Weights of a small GPT-style language model, trained from scratch on English Wikipedia.
Size: width 256, vocabulary 512, 6.59M parameters.
Architecture: learned positions, untied embeddings.
Training: a variant of SOAP for these matrices, 457M tokens, 3489 steps.
Each number is 128 + 32 x the weight over its row's rms, rounded and kept within 0 to 255. Layers, rows and columns count from 0. Numbers have three digits each. The size before them is the row's rms in percent of the matrix's.

# layer 4 MLP down (transposed), 1024x256, rms 0.141, rows 153-163, columns 128-255
099:154159146101127147144128100104159149200108141144101119088155153121113169072183060206147099100115158115089210165129179127118124114074097104123131166102141101160135103144103176127123203119147101103126128079146149149091143113150115141122091104092113158129145126159178151073107092138165186145094121155097110094167129167107106143156117088143113144162105139145101165147130114142116149100137
106:100119057180146095154149054124121165140158134156046138070122201122167088094131145062131120100108126140152164073090072103151099102123087119176130119152123146138130114201136187096148134125079132111112132143121170119159125113177137134181142155071094143130127184191103111118126088116130129140112087147142094116122138131133173134153115178091103099194133155165084160110144142165122115123112
105:130138160141081129130124131120081181099127099196119084044168090147097094173134118132084116167126063136169156110164123119171176131151085132144149095191104105174055130129124130130151074091093139180150150158171119157132133113156130148128087193136110137079109159133144147122130114145106141166143133097110082152112175124066152111110161137102114175128134105114162183180106108164053113200173
097:140141168121090120150089119127141101130168103148109108169115089079149157150189101094146174156131077105109084166123075141112085164114100138156108179123106101111133134129193055125176140093157148122124108096144093136137084117106148133144135084112164171187120149042094167150068149163172077138151144129114159099124138157109124121111096143148141100111152100110144143138099135102120033084087
101:102083111120165114161148150176126099136056186103092118111155099129161122173148154094176086144109094101150057146138147120108151093130111134132091143104133148140142099113195106141114170186140146160185068150202077165181110117130100165143132115088156131122137105095187050141094147112140093087107130039151153206121137166112147052117133054184114185145128116105146118157090170149097135113168
096:096106177150125134144115137149125150085133153141157075170111123098117144095137118093141097124110176132170207114161110116095119162180123096133121141155079147058114114087141149103092093129089093143168110113130149100096126132107133175133155107126218138151129122091112100086168114134120114128133105052105153089143145078104133105152125119119125088137068164138128118191113174081145131077143
100:150138093131083144144065176091075150117167208157077055165141108144139098135141144134062094118135144087122104183081138112096103173198129159166147128150103130169112129146108150139091165192116118063120118091141134076119122137147125102156133142119112159085159046145121155075142095123136134113148132139164178177143139132130130140174114162131136108118145123133111109168141120108059144108096
110:124149127162110209153182092146173132156135133106187143087097123084164057184140155128121124118130104156166114156099189163111085095135088165185070104103129145130127165147093143128093100197138151129122077128166127140189150179141189091109124147165102187137135120106071120109100086166160115126097130107114137135136120119149111133093068150128162091127069086091141063145115145108170163089143
093:127123099091092060159129076146123132111151150148125168115190056201140099179134202168131109086082131106054156125104074160101152077111118140117094141101095198090116084120148107165129111150176124169152173110104101105177122179119167160156170135097172161106150178120152099104128145120154188094135128109110143128077184095147136141106160154130097090081166091133115122121136095146081083121106
090:125100140180162138093120097171063168108134181115124121100103119104123139147174130174213144127114148077116153158127161188109131180137105127144059150159066143118153094114168154084041144077125129172135125154146081125135080130132154108155110125149168165146122102067062131157081102115188151144140108131122162062091122141121166091105115106194081101152139109106181112174097121094125154158114
102:126098180049146139133083150113126150081153170208143150166170087210144129103137125119107123143159138146068120150089144147115130132103109132184121137143136101062125070119123109133167158094139105099135186105120087145153128095133091086140145057074067149148188144098105093105120113194147139084163144092122119103171133101135090117097112170096176070146073120182120176136118132115140120130150
# layer 4 MLP up, 1024x256, rms 0.138, rows 154-164, columns 128-255
105:181161189144106151095127111172154120162090112137124087175122172123124117159113167146107073086103108113143168137107119108135106138132099099141151155117109146071096116113143164062169156085108154095097136133174162174126173132115133153162084120096095115153115131169136081136147091120117146108048130127145053101087125130120162126143153091183170106089096190127084059148100147153148137158096
106:129070140103134143172181103132162109119130124111081133111134168084163140089117124123161123117163147087083064129150164116090147139187214106104172119166137141164119154122104048182120107130120046149123093144126114159187111118122062091125160121144149100093171084137160071130142182115210135140160149093123114141113154051117136073086093086101153173151169124145166137100153109185083158104134
101:127078125111119103147102106176126077164127154136086103180114144149103068129110120174071152137149152077160086158072135149102158138079142101145118090105126136161164054153071114128076138153183056160171114078151116140111139161134131080112111135072150103090146141123116094109179105174107151150124122141156132156105103052117183134117085122152106128173137183088154111106106155175075121184141
098:140090155032125164098113162135170107099110177178045072170169142204128135132132136115130108125151136126166145127166169145117086093131116163100121130146137115116123111067142122120017159084059138131109197117099122120122148187115114116080116105126069172109108129112134109090158159126154104132087102162173096153123108117135126148130137151126119158095065116099141116112138100080116164150082
097:120141139177143166108106145176093116136094072132126096071081157162122157168074065068122129097156116096106150150121172140139140143111126129140176104126138105136138194090134155150116128190091110143102131116123155159168189203103183090083134132120116127182117104152109153100113108113079115106100125132142099166181128113113109122135119102104133117113110167154193165101147134086118129150190
102:151128125113102123117144146158061066112172121140111171116129132153135112122124098094154173134064101196069129178142115122226099125106119099146114091125184170150128124127075100149137104133104147150153118077089118140110137140100108175126110089157148147183101089137151112105122112233143152110116138093081155132104133153120131125157139167115092161117123120086207133094093096122121122138085
112:147140119172159203076157165185113157095164099082116133100113196088208101163108139161100146120064105110132125135099145149113091156038153104184094132116146175132116137120133103171117134159184104150123124203098126114149096178131211110174147144176136084113144106161087174121057134118100151126177141095182151104160121165125089108108163149106121148113099130097084102121161130128188119117137
095:103132126145152159105184164122114157136149148142093117120104153082139153078113154110110135130122152134154143160178093130122097109178144131108109105136089045099063131171091126126204156088099123164104063123138104182098092105131147085144081109152130128140085093124122113069174141169140137189138086127094147158143129142171159129144076120146116153115089166140165063152117173131089224122107
090:147115135084141125156089106111142088167145115123159034173149170074123114108121135160085114121122127131128146092135087104126095086139207131158127106138142047125138144171050086170116062114135167182143131102112121167158189081136071172149137126158100125119127146115172155136143104106105122136168138174142133140071116065154132122169129122041163118102112135139086147143120196138122141139154
103:125071110125096139106160093125151109146108132156102099121148149082124125138128102151126087177113173136080181095153168120131126165106163136116178121182169129057148179102144084157177140135118167126146157102097144117099077096160139140126133163159107152216139062117138122110111141121127090129136135183070118118140096116051100079125147117170133138078122106116167109219154107095158149113097
087:138131195099104127167110086096150106159123205161071148121144130161053136112116123105120107172112121116132072174128129113091112077110068123070133162109137101180180082108100127136179138055080121125134127121111144086126114137086121135078123125120164128078189100190116147183102173139113065182134124119137154099124086152143103114109086158092126133110162118178193101107145094097173124119103